Weights of a small transformer language model: tied embeddings.
Each number is 500 + 40 x the weight over its row's rms, rounded and kept within 0 to 999. Layers, rows and columns count from 0. Numbers have three digits each. The size before them is the row's rms in percent of the matrix's.

# layer 16 attention output (transposed), 128x160, rms 0.0516, rows 22-63, columns 80-159
093:453442441509496442506520572524490541498464448516524487546523466476498363471466492490570495544497514558481471517503473433444504479448509479445506424491503509538478560475473505526568403486494402450493486504477481571516497472436405521534475523
095:532517478526467516451425533451507505589499502488466513563566469518571477469448520488472463501538474478485435512499496501495473490431518514465476480584469503505535474549533497504477512439476494493477462505476490501525494494524493520513487538
092:541523437542435544493543536527518463431578488516487518472423565509468509449522516429505531528467525497558450501460476513515496472541447488484504494462484478470571455461485476535533582461449543527467515466434534501566443479510452481569453526
102:412547532497454466559504493481513498527477545523529439430475482579493508515490574501545525479518521567511493528476526459566514491512517510484467494493470530478472567479461461606471479533510490513448412528447470455483539543535483492471534453
095:481510496481545439498504502526543519501480513486459502494508511513492558594566500492454443564529483548469537525501496558546481537561552553578524488460527479570491528510448495481488494470479503482470480475470423509485551497538518537512518562
097:548536447512562534521578525504511532517585539471526463460521436479513524497599529496434496521482538530542521508414535492551509472456489467439504487532499536498468518535500482486429495512530539489509531498585526466487450547451519550504448478
093:545455499542507467424525479552490506517499435422474486453490521536485499457537491483476499490489500524495522579608450546503484488505498555480473488582458532529486441459506558431472479521539450494498572522544518502526445453515495423539561475
100:502503486511503474534534535463553463457482488492474435458480476515452473540557440502501531516478502473436450486470549531502570465420503421511485499500486541447540531537467431448490477473502517568429451448514492541484490509532419565478442499
102:510430495530548562509557421495493548501590443516528569506507502487480507482564508467473490441477549508538486538505485497506560546490540450449482463514464522459558553499422461478495543500521542528530495500467447490540506506462555542478555540
097:459519536484504441502501483508499483559452492523570558465450587498539586530425542456494542541446500502476559516504495545460510613445520512432582483481444525518541453568503545471452452511516542398505505525512502560517465526471474502509429547
089:500471524537514484492491512474609520511473524501475524483575512526501515533510545465517501433542504457555514437516524523487461500459505476552455540482501546500476457518592454489563485521460499516538473499520506503436428516422442589501403429
094:494466474513491490483473522538553487567444562493503464464486507481539465518446509487486509513557522555435536513498509496543605501496495508533552516471463532481488454467480438558542546506504457526509515515510570441486444530580463516491585537
102:481427447521459525540563435461582459463539430535461462500512433426515475479553535501558485522500495517495501469461492459446471512477494554551443432491487522484516514435486458411517473462496488500557474415458424486495439535471485505507449513
103:457461500482495472492541447580474511488452517561435453563479522541534520462548515502491369521500454580542453489417461533506472502482494509481447588525467489497560427468482537466532493440445501496581520496525539494454561480507441499532518474
099:421491489478516552518491494537554453487572485488477501458594556525491464536476456497483572527479471479480496536508548481463496442474484494492424468501468539521429518582459493463489467516501462512492589563499487483475513501479520452539473465
101:424512518487520478500493509446498476522520453577466542604438521510512510530495460534549480568511498512480492505482476503451525438521545457517494502566463543537530507543492530561452485508506534491499524505480475540453564397451425500471544553
099:453521445443529467503488506516465476531495525488561509541512506481562510482465451510586465485457465500465473505473479496463480520551473477528441532472479394543455492540409419468519498570519431483556530537494535525467577550491542464479519462
088:460535526576478485434466514496423532518533423586424531440545475553497482623473492481473492499525530461534512490529487431550510511455488501536447515534458517459475510474457587492427464509491501471477508482408586447462489491498532548521473494
104:564471501517512507423472458494499538502433532530524442433522565497553423465516549493518484524603464483551513514456537492459507572470555447570536477543501430461399502482496466498503517509523506504486421515494533511505539541504478444523467538
098:484523549545545493545479484466542476589542443469448458518521486523586503487505493515490453448492509461480558511559481512512557433486473495399463456454504510461548497535530539552500537515501477510502374505515533502483481504451502516487400525
109:444485478496496551470498468517433499542508506485508484550448514415349509608635505511530520491502490489434550534522467455534489513461473465498491423425523525473450492453517537510504534451508501511495498477511496453499553486460516490540478506
099:475488473515556440501517536478471483497447479517487482507500507485532523534427462496510546456465438541579543512524449485429534432493535563481488465510437545545510443478521539455565428551490495503522411551493549466481543456463430506467491488
099:529509516507550414465486519523479483461520457538479498466448533538517506468522486527504510455460469512509576552529501508511465556474514534547529479581459402507493527479518511470519521508507490485513465475512474503508529515461524524417480506
100:515469453418469485474499526516527453514448533507547520489490506556532551488514450534478523472506492493567485473483479458547575487478461532471464493472588505527531466550614603505494492508499413456568466575502486545483448624474505474506511511
105:583521501500537459525460524472580459601403458494534529540414529523545429500407476459448512484490494463581528557516515510511451472512495492489487500455566522474486539448490514470519472475497505531619489517570539486501513514506494427491512525
105:509465493530503417470530527471551462576544572455470507582504490535435539546474564443520499556494436493469462464487505512509452476521449434426451449512501546520571424482532478472554502544509473449559503450519518538464522547447469506506490495
100:444486578514565501439515524520486392465530505504489519484461402505505483484428514465480508504445534502553521557506546521480577479459536482557532495566408513501485515486475514451575483469530541571503508478505443531571467552502558487443553588
098:526523497388577539534491477466474567449483523577473520527461503539550472497524541489503541475436456485470493478517541411445497465587557494521450404496520429559468511496477480499556485483513484490517500540476517511487505513542442453470453544
091:532523451442414491496456426435517496533495500530552468578505567530529501497513491468522502566442480540516433540481484506521544527441502476489504500546534556529485473533521449495493483527544492491465479485541435541444516534511493535507449526
094:474578574404457519558511468563494517438558416467498467512474499460494559534517493534477460523503514510516523514503450450510473530409542423497439494509556511488547449511479549513465522540516526509553502544522546502521484486494529518474496466
098:448540512484578501490507470497341553487474459508443457418494496473554485416477456504513512502489491528486560506495563517478560500484553495526554511577473513457521536486493485502497493503466436500493495494470487526510483443553512493431486552
097:457465565517573478440460489571494503461463510495487433431490475487498490488522483505474544523454423490428581525477500467498472453450521541502485610494453489497544489584446534534431487488504472522429437444495506511501488559471450503510572573
097:544527558475522480488452511518534520444469482437502487515473394461478480497458461526492497512579529529443529432434476519491555462615431512482472511517536432496506482477475452564496442526519462550503486545479448559485528531551467544522494484
097:494478505470502515565473465444484523444538505518420468484488553462537506541495527416471499580554514521556558494548460484552426519454576504491546514533452484464520493597533540421434539452489481492504463489456450496441524555516554506500511480
095:513530523501527535453518549501586436506457558480527526459467508434467500527519528482533515491571459446480527504477532502514517479488485468522480443468526505516470596516518498511432509502449486518552464454477649481526476520507461483550512593
109:456447549509555522536523504531415455450494458439446561485499513496507481555486513480464530485518536521465485511528500568510488588560473505562498505535529529587484535501518534543513431502522515481505526518531504501515516541490532545526542526
094:522481540440446544433489530473505547445501467451547492459502461494532414472467500516404440421527495479515522540461485542503498471532521533519498459541514504493524502509513531495467487460510478511488437515434492424469474509509490476510463512
096:511441526469504482451506414448489477475454542485509498448544497453484421450524514489526478473442461510555440477522569425539549522468521480507496537440500526487486458430509542514532569525499518440462450483533477579535555562516490554504530556
095:478522488480436428480505512507557443504459470488498494577474509537529601481522532530454551526470532462510491492515498461505492586565573490552566534507494506490446538543486542566457471486528505350524426503395541508482490493523546556518479544
097:512529524485474496473487571524451432467455508486528513444495479422495458461455467531456468474480410506522446453497522458464460491536548459493531546496470400462409613521515506472510487529497476469497509488489532448418459507538419451505500485
092:484490510448494510437450503478510514445531561496478430468487437425491492457429453501487531456533533550496444567529536470503502483465495522549449524520572532483453498509570487519519551493508500555503574479513522580508474543486516509491508446
103:486483535491510479484544472487534501555528512493516524517494511487514414502465526560515517387498471544433469523520533561484512536512490474465450518442421445477448490526481529476525535432515448609506471492512503518521592536509501473521543473
# layer 16 attention value, 128x160, rms 0.0414, rows 23-63, columns 80-159
096:459491472529483473478483553577455456485492511448490485474519534413457486518548455488557497551536498481526556502544483519504506531524517448456506509438525517452489461542497466572586505531521484515561519412507530504516536512512476506506458489
107:499482559452577406520439478541556526486469459504497446487521472453486531495475570556461444512501527518461532537616466525461550516478538442444497483521522464509487469516551450508477404525569424492539526491469521489461542504510547497517515458
104:498570506492578522451509508492460494445492499478530545524539404473505470486505523485507515501534464466481489472449492468432487532485508521483521505550546472457558436476549545382487557418550537568496584518542513541505475493485502416465427476
095:538486531508449578586571512457536450534487480603474556526497489461469479466521454526579517441450494444536502480446471418498502498387523499427482521564474496461487478511503491535531497599513472533537500482490602442528424532430536488516493523
107:483519539504433529493492522510505477438435527578467594430491483517471453526397447503589492480508494442494462508536476540440482555568527512536463516475540502589549521508532482523541454506502546490526468512431428458536528510574532423519548481
099:472494462438489457519465507529503500561519520553498489496499556432538402537435560496493481474480555529523514453446558482513565551500461433438545508436510452534522551581494458494464528483477553499486456521504514522460484507546505521401459528
096:520495486515539567414500570538448511482417528444551498512512488494568530437507522485501508422493489476596520529551427492521450490510471575526519428511485481560492442524519477518484578486520511440548526512463564431571535479465546406508513465
104:530545538521473496479451496550552428508461569508524460511489445521492538527508512509564540515524416461496547517488553496523476570483436525508482460531483437569495475474557559487497498507509446509481488561584499471455498529516525516462459489
095:563449541532541525469556503575552485449484545560513440503537489509555435460504484509493483544539489496516472518506467442527500463519524528495485461544564476555509631445489513506513512524484507562505531495498532451475542434481478464562445456
093:466482486523514548474567518497484532512544490462539522586442491507559549480427440498545489544519430525480439505466464445517512515460515506483531474521499529491503527530464550492482530492490515494539526438514450529581502482537525407462617539
094:478521516404524505554548460436417562451509476541478481529525513478453479498541467484548552404397497475522465475522480554545427536497489482471458518521516498549509505584444469481529473501491515432516439508468472485482506508401493524520450533
096:473506551498513475512498483495471488559499576485495476528525532544492524537485441502489505494460548453475465484491518538519484524485494462495531483537500487536487491586500462638512552526519531398473530548569590479511501478527493509531522494
103:525509500507575474482502507477517364539531494436545525495504493445501514517455514535509629514435590480480546452578510506476521517471460496556512507453487520445479498490465467534469488477533535545369528507487446510479464472477518438463443522
098:519538548498474474493527576447468563479503527481515488514438431461543502478514509525529450520562534561548443508544450510518488576500578478556537471465554500439566521430559512557431536447516556480501485508484542556517507498468462543508551541
100:501482485551465529455488499544519489455451513461540564486484469553528526469520597442444516478561484520491466498486523504555516482515441498469530447474520424518499433489470494472517549555545473528446515508524497478637527532527534543511446510
097:516497556562492513531484542512441595493467493542485503489534433555508449470500456564499433490503537529507489550473473488597480468464558515595518529516473586417497536527526537567517498468539531517524525472509465515465470465492488502498511547
096:499481440521471491522542489540447501461506584483424524525447451415455466437455504475496521491512551498442586483450477529436453493529506463469521491480569541529398468536466464520442513513456535471506500554594502496545498541506539507437519505
112:505498516459559489554552505525565460509577437457478505532515521534457534501464440490538435514457532502469517507530499488486406491518486598450453558464486512459513526529567572522483468429490488509513515475546523523516484467450480447463559484
102:491477430452495528465524475539443476466453532449510556450464476492506445456506465518537490606521496596524460478517453423469472533495550481509474452495463514551498444443472476499546519411516490505597607521464534462459530459504469495463455468
104:551522551538485514530517537476518467503502479529444516540565466515521498431462519478473481472502470559524527529545569531488513512427516567548469526505507452529503487534491455480469548510552528476503514470438541518556493541519598560450511422
096:490508482538552556518504444545494428422562529478453462448440567521486469503564516458483514507510524466454451426462529516526485589489499437482529566449555459476510488510473480479414545417519482486513585439484489434465433444461546477491506477
102:487482438506473592537544464491559531481470480424586451566582482533527478534521498516495485496499561478450517444424557478444503514528480516486485520519512545528489517510492564497475565543468484470475511530486422575489483515452505549563512495
097:515521554517540481509521476477463521504483511454542521576489547465511514478404469436472495516577471497432489563511504483506437490551461472496461489506436545513472500447457464465568492496539586534464501528524512502496481394492444490493510495
105:484436486410530547520543527580449526431514550555442435457514558500495555476582515522555558470516501468497433404517517498495514519526442519515520553495449555461560527558488448503533471581533519519430443566483410483451477502475492538479537523
104:478575450476519506480502436547520502437448504504556512440525543479536501465511487529506503482509528558550512491547460488484512539445537563510492578466477473432457556517421519499466511538400575542462449541502491430482449502555540448423534474
094:490551477515446437519452469476518558525445527484512503414529609534485507502509542494536536499472453498479486480452525475496414572568429473507549512542585498542555478522533490450420492457487475446444492500493544481463584454500483550545471478
098:559473463513491482534525471515451461501511521497542481560570480545450491531534419474526412486498541496492453538482476518586487507475465488488574542432527482466547466477521516519445529590533474522522488464559469504502525482500525520435539457
095:471501538534572460445443564511533536475500444444538557441434459523520513445502579559490472535560511460534522455446534491488436467526516531478461502459445420509531471466478529514564540456517457526493544519449505575554545513497533420521531541
100:586495469497526528474454526445498481523492557536513508451498441477467438442486512523488505470540480521445494478472565566457584585607494543549566514482373495504532512490446567453585545528505525488478482447504499471436518534471530506552488518
096:553431428468433542474523535493585417521574527495490550509463501542521462537577501518444510456478443493486460497587486540471480533528522471476475491434500519567515524512566479458549538532500493481505538474495475396499551512454514548540496443
102:566528468448493539475580394472516447514466480511549478499503489508527530517507431473492521439452552491535458554470510498501485577514518471527521412459515463544389535507510494461529536432462539511551594561448483495530464450535566514431429485
095:503506471478460535566491462471465467523465498574568513532501495508518543488516522517517462492469490451503488508566527451595499445447515522625487465465462561525550474439528517447536537555514495485521603442521549576523503488451451463477459521
098:518518510569551496438579607558472500600479463487560527526456526487447486470476457561529528429474517435504445515422569534466538585492466544512489472534513495530421507391580508518525432579468474471501533506494487502575500439469460572489503521
102:555453467465454539507486560514445568483556484542454457492513505554519584512489521439500491505422557551524520548550464476547461494557523478506497589476525562523572433516523460458490501534492478458504561545508459440517471534573504517416486423
105:570516493489440480443492480520560577523530498614496444511504519571506481534503503522520550551442488490568482505460554445514544527486535443494563488491449482510512526572495497439471518500459522509471452495525506526517496496482465485449511535
101:590489444530513471570371538510533490508484506503494495550465566499394598488505535490496459574525528449494497456522496482477512534591518516496539473510464505521469508518522513450503527527495461490521500473531506564437465432446532538503528491
098:457557511523518519494490505510527468532578433553458504487437572534498545575483496530460469540507514556445570544470474573494371524520527519519538471534532433521547507527431529516507488493481434549477533572424513483469450476495539453457461456
100:542399489525542555529471456572474483472530450492464498494513456519513401485473482494497498441517528534483541545505479473436497455478544490447450425511558531439515461510553459447414528564441536573489562551560495466531503458440473455457501495
097:502477436469529565527511498507517553534531447527435465531493501534470464539513543476510459529515582442455459491519456494494540526523481493443491486516584569549572486425452498517499369507469472504469500529509505527500480517493497503514527537
091:513497461489480510536530527480442461527458419479510536535474534537538551490548457514449394517494489451475508455518469510433492544527536474437513513466403528495524568474527506454485505530496488491432402466504545484513490466542498499478471527
105:520518549558481506534442495578421462481451501514443419492560553557507581501543483490480486577461521515531522504508518380551515518466510562535535423515452580517443545525511492512492550464532549416480534489491515502483502482486540506508501561
# layer 16 attention query, 128x160, rms 0.0409, rows 64-108, columns 80-159
094:541475442548483426519529554416475533495489482491541541451530466515491525426523479504428481562454487512476434492620534540509509551555501508476449499476448439514574473471491459531498471509475495509449469503459475513509504461559574511582501532
104:475450456563552458488506508501501494464451502557506511556492471641506454477461444525500540506527473454531560543557516558541518533453508513511529458545552562482523466524493499452418501481454502507492501504491492512523548552442451514470506497
104:458481432432457460525477501566488525490527488489484485481495460447482451582531552512567448484485509499525484561462482461562480531459503469466485512487573489529465529488502554501549430488533573509509489500545563532501522469441516538534553451
085:465549538463416596570459444590518563453506518451501510500566447480526565562508446493472493518492504478487437423468503527547504534441582502517481514442479467415504534512524518533477581563433439451572522446521544515472476493477482471546443510
111:515471529536446461534510511501488539463522446473564561537557487474481514489532557480460547454424532511527537438519488490537559570521510504516433540430498526449483541553555489524501526468504515483450517478491516512439427525500508506474436501
119:480514513473531443487494497554511532469462610527449421576550505491472493480521538457477496498424535501481465493512475536537516532526521484467567532557429482497466514436472494551562537470481465514499559499487453589479457459530485506473491484
098:569489526516558508474400489488468422495574531460600476486470481489529447493531411531473454457500528546499470491476418458502449483544464449473584439483527508463538535553524486540534448559511421473503490483455499490546465531488477482478547526
097:520495450492442508465415475470580551535504470505522508489472482508474427535493572564551498462498546441485481505501501530589449506508454592518564435494582575476506474472489571478556513485549507481514455545514559466476507468507527548405503561
100:529515519472515556506476521508512541499479474478478430496486454492524521529566566485471478452603549550541522485437499445484439483531411480507483441548469531520415386420539482485475524543509507544493472434502461498500521511511491503489531423
101:515453458502497495474529518429536461487523475496491453443537516513451478447417452488502456552462514533550537552504537468498464460488502512539522546554496515462468491563512548521479484521532503445393555517496520457533521482494635556507576548
091:458558501510428584515537544604455495468524501476467543436501536507502430442469547482458494514516584442476460523436527553560506461442568486525543540490478481477507523456535509537497532480464485547513522508508477535537516566468504509578514481
099:595551460544585536427488479495469482445493526531533481512457406489486512490518494493513468527430493524513499529478478477473494582528430506467503477448476493493506490499486442458486466505536528509490462508443461443613530483502371507442465495
099:530517559483537510465446522507436436445481493500513494505432513490427517506445549490492557508509487496486497422463482574475492430492469532458514602422508507499490476464495530562490547528524484425561532568527498475478493475554555476497509527
101:637488528535532543513475515535512475443498526541505594574532484470513499437523508499487440583522503458547441462450442544460536509481521499543538526502471496506473493524465448460484505516508489444499523552472470521561446490553421468486575494
093:560492497535461478391518523499554446479530492508509447509492471486509531547485528529502510467481542520511513470495540544474498484566516516502480554537578484484523509452467577464384504537458457418532436475549462517527497469492458468491376490
102:488472526459428523499459473480529503420457524516502584533498534489513551526530497480515513425512566468458508508500479498566487557536574499504498472504563480509479448518541477500513510508524498486459472472479468510532468482472541524443512431
108:608494552577504490487580541380491475501476527534500535491487465590503451422552433567470458511463436458476462502504447473562480561548546560485458574552570503499486530492481500536440496537514526497500517505423470484510435527532421532510456555
112:494464542525515508541467522615485545506481459486503549458482524552427520494559493527471492557516483470574450465494538454497614561510595565551440516437498509547474547523548482517476439537483512475486509510499573516502461568517397458472516548
108:523439525420477496470489548538514518488454520441531544466498454518529544404478535515514490451506473553612463586512493465547557476517554517489440504428447520485448520570509529540441586400472496558560457486475513505524465530546553516541587499
105:462503491598475435502502493473503489500551483541479509548483495523457461551542516442536468487489469521542452495530464491541488614474487570482435526487481580475617476421449475521486423495476562495494491549576481461538448517583430487479504488
101:492512506402511445618484522489486492525535557549509474529476506526540480502473415559438483536501517485571494520478451531458447525520474485415477445486443528493486532442558572511528460429501529505450565431547458485545568532502521589528466473
100:463567521543502472525540501534416504575446540497459467542499509544503412570445561485556517449514454495494472466518512527490440539542560515523492540428447459517518501421467470500479514538460523569556445538402516523513554492515485549439513514
111:495485497479485508558433468445507552516589502604535544520542541466430569557507517543488493529539496503507477489497437582468461476474573553471428552490457530535522456488497599458514460545509502518539450499512539500423521502442536408439428457
095:477585466497542492511497550491539503475517504491560531446559479495483524511512499492557433503500522570456478450498537498383467551470515522526584464518468565539468437492548538418525478548528518424541483587600473493490439583469484469581506507
115:560441478527513470572545530441512439475552504540493505566548486504555485516527515500531512594544469525467446513451530539561528527522514514543497450424510449498491497517601487506512469540477538555527551502532435543513549510448443557504476517
107:479476546444475529513525499489490553544488488510503462564451485520513441505561525460528531429510410491472478524473532481496503551504459504506497481490511565568506475462462505443529570445485524505551471498511458515480580482486502486412525424
099:547407488522441431489501465408441515459426424523454518540459494579495479509517613503498501516446471531499525442465483573546519495512518564516471547472540515491538535527564464501516511483509495490547529468481448521472439517512540518420552492
095:512567578566488532526521385480502547553430423505500473508580532563459541491478499534593520498478502533525521540532505451522501504427472487505530486475498433577467476540578524438492470424517444412487478528488521491516489562488501506513416470
103:458440478519519490540485472479575478543465522497523543562524473511491485494565511568472532485529442466529447544483443466589483412419493570462486471425513521566516516509452504485500461467524545566460487545460496546498518569500433596472508389
101:555518449539423493491467488471457458463457436526460489544488533557508549481497505549447531468490463506573534519513514537510486536526526558440511539542466528515543401629486544507491582411487473468470481525520438524498518439483556475549471534
108:449506522533452478482538453572528490488457567484471499493523502475556490534482512537539519580555463417543449479471512532469480511485475438486493552387483433492520572473527479505539537479464495481510551456515551557509556532441483566496494546
108:500489431479572477500471545525476503465572496554512498519456485540548479453460480463529447570475604560595477566504568491426478497476503524484500508531501515510521455418529415492549488558497505505508469482481475488467465465489516476471459509
117:585527529472511490438448589451490502532552533547423492432501437466460465488520430528476495489463417506482508444443509422543504517506473476516519541484522481463491472468485550467575437485520505505460576605436503501576556484487440509455482518
110:529527483594494517556458527513511490566494530538547502564525558490429428506494528508503474472467471522534516457460539543402504525465496534517486458472508506507562465462456462545545454526461496577533494547494532510484443458514546512528518482
105:451452486498470414429516461468492523546507520507548559462448504545506486514489555451491540463526555545491509516500526486480511585463478494494528508508478494482539510572526508455490525533462547451460438496478538441537544519480523505475539480
103:496464516544490526474473434524594489527512482539514480518452518477528448407459524432518534496488513453439496492520501490455523482461491494375475523528539524545513522492478435557510546463516509473521532459499470562522490468464487503501520427
098:513470332484419452446516520511515547425574472538501513508531427496458465501482537523507506494450555469503519528533540407457545545507497525541509507590461481472490518480524608506416522531539513462449516490483534489523490480550519523499423507
089:514534485582547536510508557468430492508461521495516495476424502512441509572493423496463538510461488505502550483523522533466466485445465490476432512454475498494429567436520517471506439529436534604517486499568491433479525552492515567579526480
097:509565552499451507540453503480559493498487585508454470512528483558504481405534540472478462539564459551492539456466492549515500565408517516524425555502485501480486530529473490446551504514465504495494478572541611444502541512527514542520518466
103:561498496452513544472480544459465523510505510487585465487467463558584436430496470520529441478535499419485552442443530481490521438532496515479503462552550495446524492554486522514487512423473490534559478545479508482542495457547559470463502460
107:476487546448515542583454482572473520561536506515541504458495564519462529464433508466459478544505486494507512573529474418518412610475540462493513523458475497497535504494522542503431563490434483474432500538524498538495412584469477523491570474
102:503506501470460524564465467495412435495455459452474548519506458495499513507566538537477556500557472486493418563521506505523498496528518546534509516523501513488455519542515478555538420463558571476446534487488475441542501479506457502516492460
108:572500449529498438524498490464546551487488463581437539598478556536472481468507537489507566495556516522499421517544494532552570494562435520471551576493489442493455527454507441555474557479496523465461563462544499458520397458471488530543502570
089:423475496523501484524514426517490574583515528511514565530487588510535481486567460450527528511499544455478520498436497507531503528476539533554452460536468437531471495578533518498436502465492488563480505531465488444493521606521432574504571552
095:497494472484544490608494561474477488545429465537481524452516509527445491490520561490486502499563478515494520460457461445475449490527592547524469531487493590492485489483601478448476469453505501447477480459463552446486517527610540573463473497
# layer 16 attention key, 128x160, rms 0.0414, rows 64-108, columns 80-159
099:511508473539503400488525539498455476464539510439507554474455492458469509418507440537484459560490462521509432546501583485482514496510520553481467464506440529550459509446503450540512514537539536527497542584463506510549479518509548457548491603
104:522449439600486474480488456460519470486535488504447470578495531565464529491509503494449489562458478452513494486520507542443496493483505505547553491566546494532497410535510535481468516514526530543512505564489533524507567477500411467534534527
104:419566592377433494506457483563514543455529517508595521468497438461462532513572479503564529488468542486530485520452481452441495507480480518490477554512473488547515511550474535481508435511549506487489472492550491616499557515514529553493566438
089:537491492509409576481487579521513521473525534475542536501520522424531534530475550558425429532488545468510478523537433495402528470515485489505527507398432480502508512467552475519447551427463421542463514509531546501432547478482462454479563496
108:450551480495506516505501525519437560516578471497522575507485437502443490489505596440404508479517555543508417592445477453536511494479552476443518468472442482523429493494541538544493546502527527549546530489530508490388476506435453492498430545
115:536513573508416467468529494523525448405526496518557466525531517512452477461454541502512552496403551500464442501507409541539483411539527496497512547547491470491464548498466466546564550508517536510512528521476458536533447449588513502501545491
095:512524465486536501497505524457452525537541508490526474438508478501532523528479441530492446487467456479518576418520506422468443513456541392479541508421573483500495543529505547425509510485454434466511472552452489473491473535459508522566468516
094:517538540521488503478401534463512564539568550553459499440448515450503464563477531435524430462483455516488424442492506476512490483422496539457528477557544518521515509451500542544538437413575446492525416462535507520515465498515508522444536477
104:447503489479508481571466476601442565468542518524523429503470492487523478535515533495515459475537460500479549505455520424463522533608484522581477469576448487422455480551466494457550443553516520515529456504458481491580501431547550543502500469
098:460433497478528473526541512493501486491476485472477502527454490584514476503518514564470497529546520541549578532510520549539573450488533506448545435583468473554476471552436583473490487486520461442503491459508521432520472559469529473512501525
090:498523524508430526548482543569586519458476486511442537590529526477494475416474417508515475503461621438532495544500526503532500554604560452422480510510495469497521517486511490488533520438483460539546518478522508534518552499474505512557469487
095:576507492517509463535484420452500482529527525518487466521471423475553485469530437526499508496476453518479589483515474496549561492448493468489534518516571491466521488467438479520514508535491519455455478469390472490537485417494453552435471514
097:463492518549562566588479529425485458468422528514493487523563537554524545549484531479510470472522463587502503473481476497566531518497488477467472543423493467504410537471543525513510519470494460481504502502472541469456445574477507519457511515
102:477494495529545501549426491488542465514481516538532571542535488532500463559530475528528526577400491500451541488570452528473523532443518464415521504468503484454467517490480492490534546433413513503499520458481478574495532473483451447481444521
093:445581494533544503474472558403496564506482469520478454511447415533522493493474560533450564497533553484488512545488466515490467495534455508519456489574528607474514387409489528520501474583472465480524482474495468527495458453505440507481498484
103:528517455442454505506524483529435553476502471505489639538475538456457489501545565530525488469475492544502438512514529481570496506505449518469507464414516477515449497521482537484498492471463488535534481428558470546514450562498486534463526573
106:615562493498494455519506534423522504508446494502561598510493498489427471411496454537432548460502471550498467509502500481530522462489484521466517529501504514513452538505461466506463500481506451464467507599512458547468491509523492498573498516
107:518476513517497544566489536508478495544448502493460572514572529511437524530534569542489502516516405566519500491510429509469479484557551528536462560412446458423504567500465499482446462485491468485444474556523538537487493554498431476488452560
109:487485568481475489535514502570511466525500528395539543455522503570524501512539547538562522437518526510545478546511424472524536480540525445457424477445457506522497470588559442504524574453533453508500431433535529485518504545508570559505496593
104:473514438487533511457510521481447501488485486557454463571542491560411489508552459494526479457490529539477465505504457470512458451458486548520466523479488561484486522429479530534522490510408548510422483547488542512468462502536554516461453483
098:514485513451543460548521505551571501486537513557482475510514506462564528405509580513545505452414525451558464501435504538495491494475428449463472426493412519467479518506477527508431448513523524456565509472513481558555579508508467519507408481
100:447561480524465538470479506504463534546478495516429520499524532469462472478476485530568594428447502477471482532512512497523529454445529514525416505417491522476564528461436473521522529508553554523492457555550524535465602455503568526595505484
107:507487414487502537477486484493502574514458524614485540447538520478482548536408541550494474527500469535578489507524483532515487523474460537475479511492458576493427424396521531526480554516490620441502472475510494496469541508538552433493484507
097:481444547453526494529498439467462474513471525448556440470540472490543463541477516531553490578479519521522471463511456538451467514493458497532553437513518470482511512489591528480436441541508435461494500573500483466488479497494472474426495449
114:511491537467473475549521480493524489530492438465410576548505496493550504498489552499455533517433513513507487437517545551499473555485478521492492446472558513485461545423489442514563492586488472523561505500532540569489531435555445511527386491
107:477503487478489513416475481503464539502550509550473477528487481530475523518514569438509494426560450446473513504531462485539492536496515578453504541461538571486514533518473407510560485554541532469537494460478559555477591526444564560449579440
100:554507484543487469528477454428483553549450473510507526574417526500413490484524514498539488478508463558439527494491552551508450456525550499521523512468498496540418489460515478515556520387462494557501562520543523468449449579535502553537520490
093:543475445520468462511488460515440558441473441541468543484536517568467575498481573471541547543551489553409489501467462446475531475555512519519513476421474538467490434509443492510462495500552519469459545476545570494518505517436465500402561471
101:481480528543517470504450451457544462457512511515538574506536490510479513473578515467468577512471436506511471458472545547557424529431567584469413509453518526455474514548493490484483462475513535502504494502549474498482581522456494535546492442
100:479409478542479404490461531489529496526418462484545530522525495498491454487475526514574500495563471508505509516503574536522528411476526457465457475575520496498462356470539573561529470457521463529545463497550508540580496482519555490490514466
106:439512551472407541498456456541545450589482524456464402453547521526533552486485460498517479532456451462461429511542483565469463505509501548564474495457481447520518550504518445511532553488437518429430583487512490592439580514477443532525532513
101:493547480504548396548510519510530569451595558539512451532485506506517511532523468508564538559486558521549507485482465482479533541512545393515484559493501522537517503467497463451526416545474453499624518447504442480543482482420506484480414548
118:510551512489487476462446509437487455469471482494489482460514444481431478493467502520479483469499417480437576472570526471565597514447417543483505511462492443430511578507462525509510470517523458449498474615476564483534497550470485515498531507
107:466486513548487425499502507474423518537522551580517465497549515456462476519506447490578490454419461530518449524549504506447527543437502509520511550465549481521497487480424486538566535503450560620533526498543510485440514470511491493572468445
106:430443478439503488544451458577531505578496491472443544510424522524513476483570495568539503544503546534487531482510518449515473492466521464509581418491546467528505467502546486495478488514513469488462497493417557459453540530536548538463517463
101:544479502518525459499478472561502483563564558513489480645461487547532483463529504496525531505553576473457454502532515464508519528516414484437496493566542507543494498528503469532473559454458468445451559515500482481464504475581503517461470482
098:542493472500396494435509547409502538500528489515499473495489452536396495520514548471467468577492556515530491564510490512510492548518501451503509440620448472526547493527516609547413466553497506512536481481499481452525463503462548458427499510
089:484421413532502528545519484367466442515470514518513441440482467514530526512507426535486487491461519515510515512510496488458493603495520469579458498479443499436518466500403501523516491542515480536501464557477544466493541470472464526513548528
101:494495466451527498512539420479559504518473527480446508450566530503499554452535510593506421473509529567502473416534501451539539515444503554544492542477463513455532493471432465535532486522467438485477534544404610521462564528511484471508556453
102:576515535523543546410450545480417527503518446477505501483449484445598465476446468542429486511452481459496524495549437476446500545536483491455470517511528481509464477545533518428521521455532518531483433526491517504539576472522516503533491469
108:499504569451457526606510516544528489513592502484534558464491593532491470496497484497495556523493509493496535572447468523486494471501475475548538485467407552523471507562514514543454491508472501517528525496497492578499550522450501509492482420
106:498451493450480455560462493538482437508487468444466524535490474442477546521595554491504557501518513590495508477523583416522510496566513500473484469476463472464481585509562519529539444459493535526475588527552428474564500543493460479545490494
105:503481431517477384524484467448505552501469473486414510553534480601471492554532534478481536485457475556475472541589565491557520449584478492462490472481462454566536514495478463546530546482478505477457487461558458531553443448579519511517472608
092:525552519496487563535504443535497443505433464457427566431513610576522499519506444539467533463512470484489564444564455491477463456556539539528484539527556478489506549531474515527453550457516461530483496505379491512477556500500480507498540492
091:395478475510539577525536483497505538539513553553511501461473485482512517506540514531488532523537445596489502470493500532520489487500539510484428491443510513548388498508500561512471436441508473535515471533481521435482555611486498447500507545